Each number is 128 + 24 x the weight over the matrix's rms, rounded and kept within 0 to 255. Layers, rows and columns count from 0. Numbers have three digits each.

# up: layer 5 MLP up, 256x64, rms 0.0977, rows 100-146, columns 0-63
# down: layer 5 MLP down (transposed), 256x64, rms 0.0966, rows 100-145, columns 0-63
up100:133094126104163159155133167151179126173136148124129144119167118145121158138106151125097094140115117191162178143124106131176163129098118125114171172138132150139162124147113116123116178123158137
down100:160122095152127129134128135080114145143121101129112117148131133076128121149112095143102147167126091126126141149125139146097114178166099102137124141119129155132092159088103110141153149129157171
up101:139108125120147170133147125158123128124139171095114113135142123134175148130143166096113136158162181133150119134117125167171129126142129154151130108107131147132161137137076102134108132102148118
down101:086174146131137135101173132114115106150117124128110139158092121100124118135105131133121118141131129151086123133137091084138117139081146102135126118119115108123119163121124120166135131136094111
up102:149168157137153106101160141127093155145144172128106129135116171150139138162194093174130167151122125113137198138123157121142141138147142139156128140131146138128143150107135170168177164130141154
down102:117133077147117116136086056127138121132115070127104088106158120150085096142103057105152151097123131163145112127135102119093135088150112136111102131114113124123129111106120152130141134112124122
up103:139129148096084073104098133114125131135125138120151111139133148137105112141153072099142092141135111153122127160102189121127136133110121130142128095097145151077089103131142158114093136132127111
down103:119127120150093147114091108156170173161119122156115104119162140100120138127084127083097093165109148137114128104110156128133108144097099121177164107196134134159144145130112105163112127151195139
up104:118119105151129140164106161156142144103149136144124112136124136165121131119132106152151097124150130114118153127132152162134142147097178140122144121142121138107132116132129124130146130145123143
down104:131127130122114108127126118116155122146132160109109123156133182130128135132122123125130153123094135114114111129135102153111142129119144102102100110136123108134151123140131094114115129112111101
up105:130142125118148120110138087091141106123124141128153124142132143139144100146096100147179115137129147135111179152126123082142140123151120140105139129130089114115136160133168153130141104136149142
down105:084168129130131115145121127128115130117152128115100147141130108186150133107154137128104112134144120136105115093123108078131087175101136109128103162130130185092131115140170147132142137157138181
up106:141162155073176095128128125117109114176105098137102173176131132076127161095119151127135111090115136136136133155111173138152119111095131179130146083156106157098154154169075129142098115134122134
down106:167131143086083069156137160112131113086143157113164127132107110122142157136100150125161188142153080154167104157134091157114109113111166151103119086065101127132134159136113158139087149109127184
up107:143122144134122095154126186081123138166119172102111137156135156119144138164145123169177089170121137141114129148135123144115104142136157132064131098098127174172155139137107164124136081139113097
down107:142177157124149134141136114146087071100114105136123113096141095121177105127105098133138207093155124165182126078140136165113114070153109119129137133136107109157123178125083138132084138101163158
up108:145121124118186101085144122149156120124091171125090120118140157107127107130139146164154145152113138162138115130184163148146125092153132098145111157067154159141126125090112125124077127138132121
down108:121104128129132138178135164108118158163138137138112166168131173115073120097110149133151094105166143107129122102093144140144136166128135129141151161138065133108149118091125148123181115134167141
up109:134115118135133095133137163164143171136110125100087107131132125131132095105130146102147134122147137105104140166118161091162083120147120159103110120090137119179124143130108123183125118134147140
down109:142105122102121178128138124150077111146165182147175122143104146162109170145159123146109105148137133129140137087177143129145127141133154153175133109144152145096126101127089107122128112131126142
up110:158130123103138096135146155174123103113103127095176111080095117081121121132133102129117130106126150143109107142143139126148151122101133118144126120095111142127103119123178115124112105130144122
down110:111122148102113132124131131134117079159084149143115141114103128157079132088114153158125193116168125122084137109088107110120122141156142125135141100142143109133130141158105120071174120112086109
up111:158132088089109143137125152112119098151122129134162148156164150115149162154146100157139143106151137089154139124167159175166107124101207138128141089113141155102099121105135155182094095098100120
down111:137133113106130096116097114153116155091105096107158111125132138103132131101145132110107085147128148127165173167114119134149128153125129163123129101160162140152117128148109155165159091150153117
up112:151115133100155099186138144141104146122150135130135173119152124122126135136146108120148113177163092126168094111147134117153164108127125127085168128094095101135111130107135116189165133174164077
down112:178100117129170147152120098072137147092105097132143114116143170125126121122130126110102149099114153108170108096154110111136092123157091126165116127186139105120118145135102170178088101091114145
up113:169117122190073150125128086104097158158118178094107109099141154106106120086152091140124115096120130130101124115181115128131124120144123132161151105128162153116124142130114144149134099153155106
down113:133121162095174082176149117068153152076115096177140107110159084133134093151083147114110101110082140140167110112121120094134098125140107111122142117133113126115147170090092131164120124156113104
up114:137062129137146135118088120134086099139148130087115169111143119164077115139173174126135141141110054088154151167108127130136158090135156108151157109149104088126163099136201140163121120166104124
down114:146166140171090127089143128132144098161118121112132061110176125104081104132133134100128128116154135149141127142111152183130142046152148130163099102175098107156147162114090105113151132113180122
up115:136137139083113108146154137152139078154132121144154126134140117076124122169095075105097133148113121092134139155135109130114134115137115099128146081156104121121144173159137121126144126164110111
down115:160167126120144119128123110085155132143114093163119190148108157088104122081148103130094164114133152094084122108147136090106155123147142133143125151071128107146161172103109173136139114124144171
up116:133145132166157127087189121088080090097178138124133136143113161131098135155116156120137105127135117098156114147134137125126179119122142133126137186071118146147147131127104125132173191127144109
down116:121111125150125197201103128114120172152146075137137089178170090114190126135134122105127151104142078123161116134150093164101161114108153136117150120104099156134119071115140106123101119119126120
up117:099159149086189099154106140141137129098136142105120091132159119093119150173098097129152179129178142130139136144135112114120134132136107106124104134143131115073158157146129109112121144163092115
down117:152137127116151102151113140149162185134160143108136117118127089147110140168091106126173137117139121137178133096129091111115110137163138145143093124152165173131105178143141091115137126162124135
up118:130160136160121110134137104143134139154183154089117130145152159183170112106138159172132134147132143130141145112118135113131133149162147111158130112115120152134133134133158153158108119175148176
down118:170156100099139125117119117093151129124079132126140122112106137124123121135140118136089147110148198149150131162126160129153154151109105112112099147125179123128108132136083128117148116092126119
up119:111125116124162152140116094171107115168133119131083149092142134121125092129163139159151137145132092115166123120080146113138130144143092121092188136102120122132064141145155116131094174099077123
down119:118148182135081143108139100140119127079107147125083083150141114146168107125154125096173140107121128138080174138116129112122114118104162141088103118166127127128153120094142133145132114114137114
up120:164090137133135113117138099127149164099140108114113098136156136118120123146130137080144111113112139137114118142102142136179135113115132141121132124129113144122081109125096102193109105116139132
down120:083112092131135124155141124140096125146125130123136152149111134098127143127085141150082163144124131090112138110103125112075146104136120084154153115157117093101165131120151134086149139143116103
up121:149166100096096098130135169137127164117129111091162130106096122122151144121137094168113119124156154126115146139116147117118110175116152175141095142135142141116106132134139135127150122135150165
down121:113099155159125124156149101119091086135103188114105129140142124135119125127118117166167131104110154169168115130159136161139172110130131108115152111134142104148135128126100120127183120138134102
up122:120159117130161160194134158130120126129099154132162135144141136153169153112098149087124158126131169114161123131156146160129126102098146116155158151152123140143117164137127088092134146134147111
down122:108136129113115153114139149153089160165119131143095108132125149147097151095160114180128129133149126150132167148107159145148121139156145137117086123170096112165088092090165165125124127129108098
up123:133110146107092099103127138122136117131169129140137095108113145102147083144146146127122092122179084111143163157154144162110131092129126129117145121125103087106105114148139101138117160123152115
down123:095127150150122144123119139112140106153148139087102164142082116161095098121183129137128095162104159123150119087141150169154121124142102107148151182141122106135137143136138124120116145131129099
up124:140135155159159136120107098165126156138081126107081102169135163127147130146137104222174144128147140142104118165090146117179136128120126153128111166133114144120103132114137077114097123149127131
down124:099123110120101169095138139184156122105131121117135119150157143160145139140144132173104169099141162174140134096129112138115123157180108129111114141123154133153138099129159112152160106107117073
up125:114129140138127132136096090133091130097144169148120132093134150119129139169120115161166101141120162134163153135148113093128151120117162093135111132156123131158123132112155149136170132128131120
down125:177124121136160159128106120148134140162150088138097121131098139160102110175092089132152125140115130200122127112087065149113131167105094122138145123114113118130138126136113131133159121134122121
up126:126142155095133119135118157173107121123171128110153110133164151176131131112163162150152140178158168131140135134125116113133144100123162143157138156106156106125142186134174145106102152123120083
down126:101114114167128129118146142126148136130129128142103157141104124079156129143088141112114078118100121078104116094120117097124103141126122127153130150118143151117117073119113133159106115146128126
up127:151130167159143111088129160181137138149155172148134138132112132150112115108147126123127104153160103146131104175151180111142157130133128099106102161104124094109113121155119106135186197166078142
down127:149139148144144130135136161116207087177122078148141140128125144159119136160081119120122102169114095121066095194137167105167153074109126114076166132124155146128119128129136139119148132151094148
up128:193151144155135160134111139144096142132132169108113110124163114153112132145144167175175099117098138127104146137118132128117139144160123095167152108117111182160124135117078165149139120150142099
down128:120106112096155109121158141096139087076089107123105125115120134115144106143144104122119145100162138096116119146148127163183112135123112135134138113145114122116130140142145133104126112131108141
up129:095150126124167117128133141097140141152158162093152140110156120109133088113107085107106131129138122087126140123094143143107155131136134131135087146156152158152104119156127096105150162161157118
down129:144139135160084160108121110116127105154106112091097129087130136153108141145131173148159111111124120168112117123155119172159110150113116104121120110166144115134111122166101174147108134098128090
up130:110110109122138117096156129131145113140152118138137088178124173150115121124085133152134119170081134160121127126155149147161129110070130093161100150095111116124102112149100137133106153169081108
down130:149122108146145062130084170093129142107130157134139153097122095114135161159117105106114076135128072106129120131130143108103103106124140176113149148124115148133138076103147114181183099104119136
up131:149146127160137101148106128123120114141162152115117136142125153114149128138131132103149123139133145099135160111151117113151146132182129156160089136126130129109121174098109116123160130124151112
down131:106096162130152120125129110131131115145105170158124095155145104116146142126156144117155126117130155168140129127115151116126150127148133142099130122123134136141113126139161109138147143116116123
up132:189158109080093088172141084113093120111135158130080131127137159157107128100089099138105093151144173125145118127137144137157118129159122147137110163161140161104164099122151148100135155116144113
down132:162121118136153107126121142139137163116133120135151125096122119102171120117089151144146100141108105124152122120139129105167091186115162139173139138121155153111113131116113147188155121126139156
up133:089153115103113060158123077103127156149121149148088107097107076053115160119089083149120115114148122105153100113161121173114133082160119136118109128113110160067096130127122146122100084162131155
down133:126092153127130134134149156101173119131072161148136102162137125087139148099102129093077074126123150096134120113152162095132105142150103115173131120135167139137112133124131141180116152175155130
up134:166135117140109155094132113149150107115139149109161107094130102078139165098114108080133128087126141101111106130136152133141097123119166152184118097086141126089124154133114148127103105156145154
down134:129164134163118161107136124148137135161104148133123176179150118151122148166134151122166111100116153146097144142154152127141111140119123125089127140188124093148139167146186172159144111138121120
up135:106108100080158160141131144146119192151149146094137159129173171089105149186143133103154154105134138118143095139141167170137143138097134127130119123111146151100126126116151091142134154123142106
down135:139143089129094107094104134128150136132145149096082119133118105141114132139080130152175155113094123200131099153145129069130132173183094113163118153141109128119167159131106173102095113153108089
up136:123146099137122164083150130119082158127100129090150140158128168112116177116111084170105103074154087118131157135144101129127140118120129150089154109140138115169152118152086120162144144132127127
down136:138127119169149129142112153135131131140125146110128145136123129094127129133083138126122088125119110104115144122111085109142128148092138166152134131108120155107107099134111130168135139137131137
up137:094095123162150109138129088135126134199089130138085122166124116135088111143098087094135110147105112108104149129160145115140129098140068118067163130161130124177169158123084117105146147108129139
down137:123114147095151134143110160118115098146126170155134114136143128186090180120130112150144190147119156097145120144111063132116112096116097161102098108170117097121147148115128156129135113087102121
up138:131147145129093141112139110157085118123135134100121145156112162099149151130115121147163145140081122126134091149153135146153156137112185136116119141201141164130138123125125137124147154132117108
down138:132134114141157101120148146139146141134145147131119144109127109132154110118099137120125114127134103106096150132135116097130110152153106160187141160122131151104132170114112152174128105147118157
up139:145103148114134121107086094165140111141066088105100150122123134094142090149101136105133117119174163140132124126136144166175093124154140118102158161149060123124094158137091082174090122088081132
down139:122167149085152123170072141117118100094128137068146119134165115162108141113147111125094166100146124172138140125137117134129138137093106096099161119162109089176149136189153110077151135165149082
up140:077114140165120153106129126117136103151138121105105092133163106152139083086101116128127117136140099116111149143173142108103124131123173150097101125106126126118135126100151152132156112159136126
down140:112134101111111160157136144133137139153086175155115147111103110128101158143161087138102169115157146123107154142100142138128107121137100108097137083148099136141129113103139125097133142110140114
up141:128108143150150131113112141143150101093111151125109149167144125122113157119124134135110135121102107099127110180152165133117172145132100180151143097147134090112126174131166161122121130143148170
down141:132152111137124136137127146092128139054139104143122176124149134137115121125134132095100083120127104121077124150157130171092165127076133136122089113151104142132125146137177173100164110166164119
up142:108128123098135138142091112145122121124161148127079066173152136167092124120076124128114128161129124093155129119065153151089116139096080153085076140092157133100148133129183126097119147136138113
down142:135116095145161155129116167114120161097097115154178132112126127109159141109115136130132148079146154128103076105140075087118140150114134145151094103132137117095119166147136157098100147130178180
up143:104107093114119119118094161123142157116140128118088123142077170099161126105133116089131134130145123123112118141142197136143110135136138167132108101104108117131079154168100102150151183139108130
down143:119149124086155132099148134104113062145159125142114153066098146103128132126134062112061113154098131089123112171110112138168111084127126135145112136118109092117130135136122142180136133121132159
up144:156185131112179147101141119126117147141107131136127135154152145150157153125129151106170129125101119141109139158125156150128137183111185162117168146116159143121149144124141143199138129117106147
down144:126113162173121109157155134141177147142134095150118102120139132138157121147137105129123134141110115109131150134117125121126204114145101123098067100138140076135118178111124129123132133144157085
up145:143140108130122118098125104102148130131109106116131103131113110108146135117125117122144080143098090124127087130117144103085129104144115180126099125155098137143081140122108136134120108153097110
down145:117157132129106139117170134117127095162121189159146134116098134131106131107150129168138154132168134136141115134134149120090126136130137108153140125109118106102161150122120117108141117091104098
up146:124153125151151209130142101168129097146126101153093129089161166133149134150111122127120152116134153142160171128128158120119132143134150179137143173164160153122147138174149137139157121096162145